Weights of a small GPT-style language model, trained from scratch on English Wikipedia: 4813 steps.
Each number is 500 + 50 x the weight over its row's rms, rounded and kept within 0 to 999. Layers, rows and columns count from 0. Numbers have three digits each. The size before them is the row's rms in percent of the matrix's.

# up: layer 8 MLP up, 1792x448, rms 0.0391, rows 1077-1095, columns 224-335
# down: layer 8 MLP down (transposed), 1792x448, rms 0.0292, rows 1077-1095, columns 224-335
# gate: layer 8 MLP gate, 1792x448, rms 0.0385, rows 1078-1095, columns 224-335
up1077 103:521487437424477493470589448483615439445395532411559521471438483527553424513457481480439545437553561571575527536471529404509514458482472519408466535412552518440501462555398402445618542466508564408536556421491397492548524568498502533516519498573509475594503586509560500416502494491461486464567456467484451435446537602517507512507620469517
down1077 103:560530517551461537596549543503474443532533492496540596561577443587552599401590614554458559470440496519446458488539499566517501490431545462444519433466514607550465460489417536425470439419536361466497523461448431407470502491504471532473574536532500565547529518563512460583482369466519491505469523417479444488544427487463444568483431499533
gate1078 101:535482541538499476468439488559520554558551428526470542541559508460460514518476516521563477472495494518447504415556429461487471410493528492522492492488558433487498545440420485486487475375511475517547539466471478588535500436514502556509530588538602451631498493579450487436513472428489494505533517547450469602553531384428532501441555470496
up1078 099:413533473447508401477420535608401476439611468489536554576513472416474470544472465572535555498590596562450532573500554476505536464449494436519422455463403464542478464448536504480480490547532560520520608504508456558488523570524477556432614457514589501501583480494450493498504521504492572519386471422357596465495454525546523458469439525445
down1078 099:470471480535517487506482422492466485579473516504510494518558516531517540534550451465392475503536472414545534499538640538573401448490438538585525441471536587406430531479430554494495555578461453446537610545476488513448453498532559531544486532458565490422544544519467525534526489456507468474471492537473477454476513437565528521565460499491
gate1079 103:532503459458502490421528416470447425468516459553530465505546557591447394491490529494537527529438494582494550528538613520469533504476490537461493549581518401449493517481480489507538527542386449525451428594428576479415448417483468524475624489464478475470590504435436464514529465533441524453552517445439526544436453605502564443569491530564
up1079 100:499523442474495530551529452452474566554563486503440395499539496540457476476472509467493601432503471517473378526469504592518518583554495548444488536542551438455592512448504539493523530411453497436550531545426441504404514523546520483568443482558487491494532521514629547487439547530471446544546558417496426557541462498472511514422463411492
down1079 104:448509535496525503552446436507529475391492477522505523560467483565515502610516575479554531455509580481380499550494555476513543504552505522467503468573545481473516534465472558465522486476584549452577503424508548487531546491424539399482513488463501496419559568560578405446431512495425539530406446499448518494536442466508510456601557516462
gate1080 097:398508509462490538428482481483561601434449495498504422472423536442586434524496474487516527488488487507522466562443526462468504465542547512502400477603514529509463485381460428512572467442558481402544464477458531491500477513483516607531578555534492498478472516496503544552419290502470442528506469477491502531462455518458447492516528507526
up1080 100:419470446539477520509541580422544514459421493485533524539522453464432533572474505422579520552553565581515412553525430462496438486483431524501506502434482462508543611427503441443473439519521567458456550503426520496554581440429452522419519625529442557518580452497535500539523562474586481444515521485526615483433485478506457470487529435376
down1080 101:562613561450424495468466553474488497483474499475446592484548525589453612519434506537537526572579555421580538463443475430480543510499462475451416387469563422566491536500535440474496497501513503508416463545543624526459517454447472536522418582521554534543497426426467519481590558538506409523448518495510471516550504543478478414459497532530
gate1081 103:474473450474594525437495414534527505476542369449484519560431529483471537519478506467484469383529533437412497520558555505571494529479467611495529529458533506446471549561457497557536481566533477522476511546410448436458532524552422467573541430582456522539588599532546495507465463518394457456474509561499586571556546469545421517433531473551
up1081 104:476460441528472573365499464489569455559531477491504510524483519616413486486517401536473556473587454568425511506480521527532535527424527566478551555451461570429523466507520475498492492526403514571505491588490453593524544473455473503505565441363536487374489554608588502559522460427588623509378391516409533450560523488431551480535451493570
down1081 107:528541541487496516442363464465484525488483502525492550470405542482530483462463517516561519470474557450429487534503527509526519475434473496531600541467450521519469489526419529495540514522524489454525572487508531504461550555480482542504565507563526472383577631581511461550490438480449518537518512545414493413529438457523436407464465504453
gate1082 098:437538504503501438499467542512476529499416512504477489446524542493539502560580500439461531425434508579540478458460582546497493429542450532461417508474447467434422510456491490494582465602429456537533442475507504497506471511456422516472479481476493446460529538454507509474602502431482438502608458470508526570531569469586395624451468483667
up1082 099:459505473520511540496595582400395499491456486486549540398529523425497457540454523488468483516470452481578529523427519506411563452381460526576527435489472528457447519455443494520552475560538582593560616510544536576574563502560540545444520445517510529616450525487468469493439464584462513496404525516421444508453548470475484462404513509495
down1082 101:534522483507536622438582537543440433453497475539494527486508484402526479408477457600511455572603522550472532462480477599423638489516557524534478519494412590493529599467463444516453530609645566491490542546507553451512565459436436443495475469487500465557523455529536430470429520526431488428517467489529466554487514479550650417577505480488
gate1083 100:481483582531543487472478563543491473543527529457431402484571488507433434503501480566552495528540472526572564569410461479514491498450512557530500440431435508442554534441574464488416471512512473489522463519415458526511532449484516492466504506457500466517401547516587478580553522460432544475418428502567498515533480450459530445468614472501
up1083 102:518561418450517511424559560484496484451471388424483563487546491557502460477555465571442573516452406562437509493507443440459584444455375521394541509544458494480508554509598492533487472468607515473407502471492502545485418528484457548501476504526492486456573408479546494396505552489518429475507563427500604427503446599577552497458544498545
down1083 096:496473516517570423468512439579496425630566463556422452434463447557433496488453455486549467481500492478517537543437589471565385549474561572476437492422462492502515465500521525563499492484436489447507624511504531553428495540486573538470522443494499482425477508493482469532475491454536563418509487514453505471433462477553450481480532520507
gate1084 103:516517488555489514533498437470488459523457490457470488650543479376428465525522476432504504445496414489528545525506449522524452401453489470483535529503525465528537436542505513506477498531481547496440454493505493523481474486488513471463452519431456485456425450575578515524520432516476489531498403394372466486441506459499472483508459493502
up1084 105:487541416502577492473497502517531496530473455382593532473584424577541518506550508408473522451405550440407486524469525430510576593562500411462574416488516521421460471368489506466483512454556470511498535387501463576546492467483554534533512508488517507508499506523513483467482517460476491515531518544482575430401518470409482495526521519569
down1084 105:428471527539562547500538440589566386506570465577548404599428462594535614495451477570542456455462486577423481521453460508523650544551606486545540504563491512497547554527515599503451516510545517497457470472593564519514545519528563476470460500489402473461451570495452536421480547461419522523479495578516524516523532491482441512424394527517
gate1085 100:418564527364391519550527577576499482533478474506512483492420621558589532511497442442525572548483561586537421570453441542457441530518494505489566459545487480582448563485559458384470551589473479580493478497551562584484452442563479502444536584433511523529446481467486536540507392489532533548557485497626475530427531558503437530448467474565
up1085 099:478402487509490437551532507611396518516482451475466521463519511594571453415517546474482597521565473401468512521545462474508501443558494410499482546479429461441469436512534612517478561478511432585575438488459476511483545441455504465460458578521553411504506485490462423461574578539438488526518477517522495467548519496513462521499558474524
down1085 101:459598450471457513489494557506523495490547528525508494491475518512610573532561460427492481495503494468512519478459532465513462555528590478495465459544512513552488568531505489538463536421630440484451552521511431460506488533465426558403471479496433437576474439508489513498480485453514523401487435473504385494504576592490568423501444439475
gate1086 098:448446445506583484482544585514599450501499444496489464483535498494507403350470473452469491489547541452569470483477469411597458563514501463401493445526646486452444590427456474507510570468500505502594499505531539443482491423582527454565494462437548515537445553489506470518441530459541523434462511456458515439486491533482527586449590520495
up1086 098:545582513583462559473454402521511587476500551489501632515425568480509573473517566585490467570447532483573478508563419438440543527550537447494457518491501489493603400512517519465487431505542611397528482549493472463441521419434505556561465556472465441455460510536589585569613485624513490476524481512417538625445416505572420477416465551523
down1086 098:507516455541522454481538522447577493537481505563543528517523555468564498508506523489448506452460421551494554491423479472484538496559520466595499533529486521483444413523468597492452575541538504566501537554460460512489511492554502416455465465490573626569518519543478522472506458418518484525549554422502514436543498483485495527444458604524
gate1087 098:540455585424436552437533453484395419432512439415464427566599538596472529444434414386535568538452501421419536480472581552538478448399467462544494497490422553413489494469520452550465590581545474455504550548466495490529522411565540533418483446523535472444414503501476534559479547521494490463451540504516595485447455624457519531586508516619
up1087 099:550446431535482428473404511442507550583547425507494512486467499526366479518423472458519503528477505423447439476536427505411571541473480362458457457531470501496507512556431356524568530463438469500432473541425517522569502480428522528502607549467510513546440461535446521508446481560451587426518442556433511493498411486537514476511521426469
down1087 101:561455493451531527552574560485500571463564440607496479554525500539395464472490497420527543508365593426525507498496507573456584507487492499488616465478525481534480497521555470556436552498465465427576478504582535550593514522477420592462524507462537495501486460394481509452509504444549519484497466503521482486627486571547557431494542487446
gate1088 099:477581477643618470523445590481567383562473490497455461530490502499472490480407522443426460492490519497480535472513511522566510487430553558536551447476490466534536401522460557463570453480549476530481537496577497450580431519425469439434584449525453526464574573531525590539464460509534418518479536442459530568507528599491500627526385493456
up1088 098:515470486586554424539421515420520523464394588535455450551372514431525500469482458548493523437580550425414424487596506455512393449567456539472437581385421519456594398450432527499466527518439482515544460503423546501385410466384603490483445528505503538530465519500497490445549483497483524488454625477536421504447449483521566586476501528504
down1088 098:487545505496546488396525459481476480530586517475565587505465501577500591467508437552503540548485458576507429517567479604529434550468506529422492486549481522514443453474583471555454522569548457468514425508467498538512477513496466547515483504379433471542477545504424521382467492470498526492457395521446611525590459403553516467405447464582
gate1089 094:519348453510465472451545527477505525538457393474492426500554396435543511544486568478492468546549431618552467570505487507461584468550446491492523548485487555540576571516472487382495530469595482521489511474540477479578424463499483485492552578459497579550544575509529522526501481555518530564498537548499532505514529551512534513451517539562
up1089 092:405493508475541463378459548518534509466462494485587383446429498470423485506653452470566536481523460522583454434472456475494609550599419487394447476552526522502423523468551445463488444560503406504427545438488481437471427505562485426538452512470540566525428490497485528494484501518554392508468523566533551442511548543511458442567484514521
down1089 093:413498532521509528558479445561478541465432569503553504426579512490555540501559485424499508481542509549536564514445430526510454452436563432569552515510537398534470461554396509527514529547489549541436532463535523493517557534490494416551486366596461531506485416555528478525517554441507541500476509485488441526478606518485490448470473520525
gate1090 098:441545553546537493370534499405479454520512415495433515456477518460482524515464540515434412461476427590485507475526428494485457538482579455467575501525459488433462527496537481615555443621354506413594562506461554468451546412600510488455500532422419564522534599594413493508504522612423471442496483532481432568526495486535395570521499527407
up1090 099:510486514575509534434595521475460444552619556546485492506557546492416460460441511523491499464480491531457570531443577484522557535599538567457549576471489471424431507543470548524482439567440533511503445483383524441469498520611543409461415487535449553514511511450473470467498564369545553582488492507515538449517479520545462576438445564512
down1090 100:560465620497550500469571534498495490477450515463440463427520437432564462403467548458512522499456439511511539528537466505459542421493464547528492534520428505492458496486456524547582470515455535393468472483423423511400530475517531462443534531512537555406468502398524453546544474576464443528571484450504539499511457478512419465487547573408
gate1091 102:565483492470458446487455492491526542496479376469434540499499518499447455517569442407505444448460546521594557418582554535534475512544402447552452598373494462512435444490505526469528522465548548465562536434544524495441459533520488538443477482480531486519465588399451448489442583470435531466488483460554487537484474550578426396553514462533
up1091 102:540439527515536459510491483542505429502524406590483490590511599454468583507508450480612442491521506507577572485487549441439507559478561420584466453566560522521515448577552582493506479532454440475510531528500538487539547426557581505477520485489462463452553520444437525559547532508522526540448475569470527551548447511515525588504527484538
down1091 103:513541524587483508451550475468484523452523490403509472524467542459465636454480550447395535513517421526490555463550601500535579524465489519435395442545581347462582448413549570475479438517495442546544581645590510491494444487565523483486487444572558489576455361471434508517583496459554510498446456468524585505533496480427563475483441546465
gate1092 101:488429551546468479468484481478535459528419553397538497483563531520511516429495525478544489614535504467561504562514493442476549524518562546617487525506488521483449446579513429493453454580511481464510460491516504468565530498470468455525550511564542573464494499443555428455475476535499382532424412501487547523533467539541439454437538528503
up1092 098:553491455529529518518540530500467501546460581438535482508569401565490541499589562569418545478537530473557466447470546429443450485581422590512581512455545502474508525620536474516517518524510402527517512619564456468451511472530479448555487471460527545571590492462579516486530448442610370476556524477483508492497559449511501531453569547561
down1092 096:425567469532593559578475452512436378489493516577453574550603553494469556435493527500477589463528500479563549553393589465531498485441545451560431472464426474432518433402498570439466413441558432483581507472475474459494497557493576552582525429510461469489469544521482508413480555540492482477520449555489559430578383441459489492544533456487
gate1093 099:524519452492470485548565512466454502542420541455480592531542483439512490529440518447459553479469438482478591432479458459526519444483473566450444426497546534537449681498544439442503555471543505554516569453514506612470461545534529491486450546566532513460510544527522594586434522524502557509456478521458437520489556476533496536445501490463
up1093 104:494426520526514480453537470471474520527589419557414466425558504512499548485595498420562562569609560524494497573460508488457505604556466479521550499552434467529574446592450598548487494484531479488432407512493464394430456500444455500545450435481501452546513481417474430390450467550508495482433515512509549547514463599517551500579509418425
down1093 095:564530605507499480542532498429491472519454481437550528513490524610409501462477423502424438501539545402488526476400484519587558519434435534490452458543511523471540482442505468574528545587496543507552434573559497504559500536488451449536485455566498507465501560490498550525451527536500495456466546391567494433519464506550528531447470494545
gate1094 098:422437453423454446599514545451472515468408515543463460543531441458622508546514438542527509461473524549531488581551518527530487469447460503462565524607543515514537584469468504500454429426527598507429502435452449548547467515539397543405485488443508423502402526471503483481425585547598495464566573516479447465439523585415603586551473456575
up1094 100:559517544467439399489396514434462560492603539429515544483414541472510534554443531486405537508552575508494589542508448555439448499445542461571435528481539593497460459574505641501589468495498414520621536477538495452496496505494551503447479557501472461499510484511485506442570533528535517490544496461519465538461468461576460563542471479456
down1094 098:501489519562516679393610535536535435568498493521471530519581512601525450534499470470483463439564446555485475502433422516493609461547539492527525439565563567528442553482596534615530455603493489429500449527499515524561491494456458450521538482494486504497457471516494448484552541433471557478521475517471602475487521560511659497483519488557
gate1095 102:508449423463451458456399461518576464512499558448504487436509510486478570597532487429511529480475452538395505527446542539517416509599586470577527524526547501523541476484524478449641479520361530447419605448491523450553552485542492447523472528447546504508572472515545395491516469446434516621513578464335540466479474483592415509588538476597
up1095 103:494537495541536437500476434459547507466392558441597564556487444596552518505530512518425471461539513447523478465491431526411500549567461527590435440513565555521576495567522505488517478560490542461457563479493513504449426519486515452466455524474481542448487556456581576476581497451448549423493552490461492409495567464617508428532494484547
down1095 105:439499540463515533512512472595455483515485558513457489591538492398387513459451557526451490436541332378465545589603467477492526502528463526523380547422494524387446518569473480523444574556535500541549503507524392481426564534469558402470582512550509432509460528521504486466530463572573423432427361586483542505580481517467413468526499541542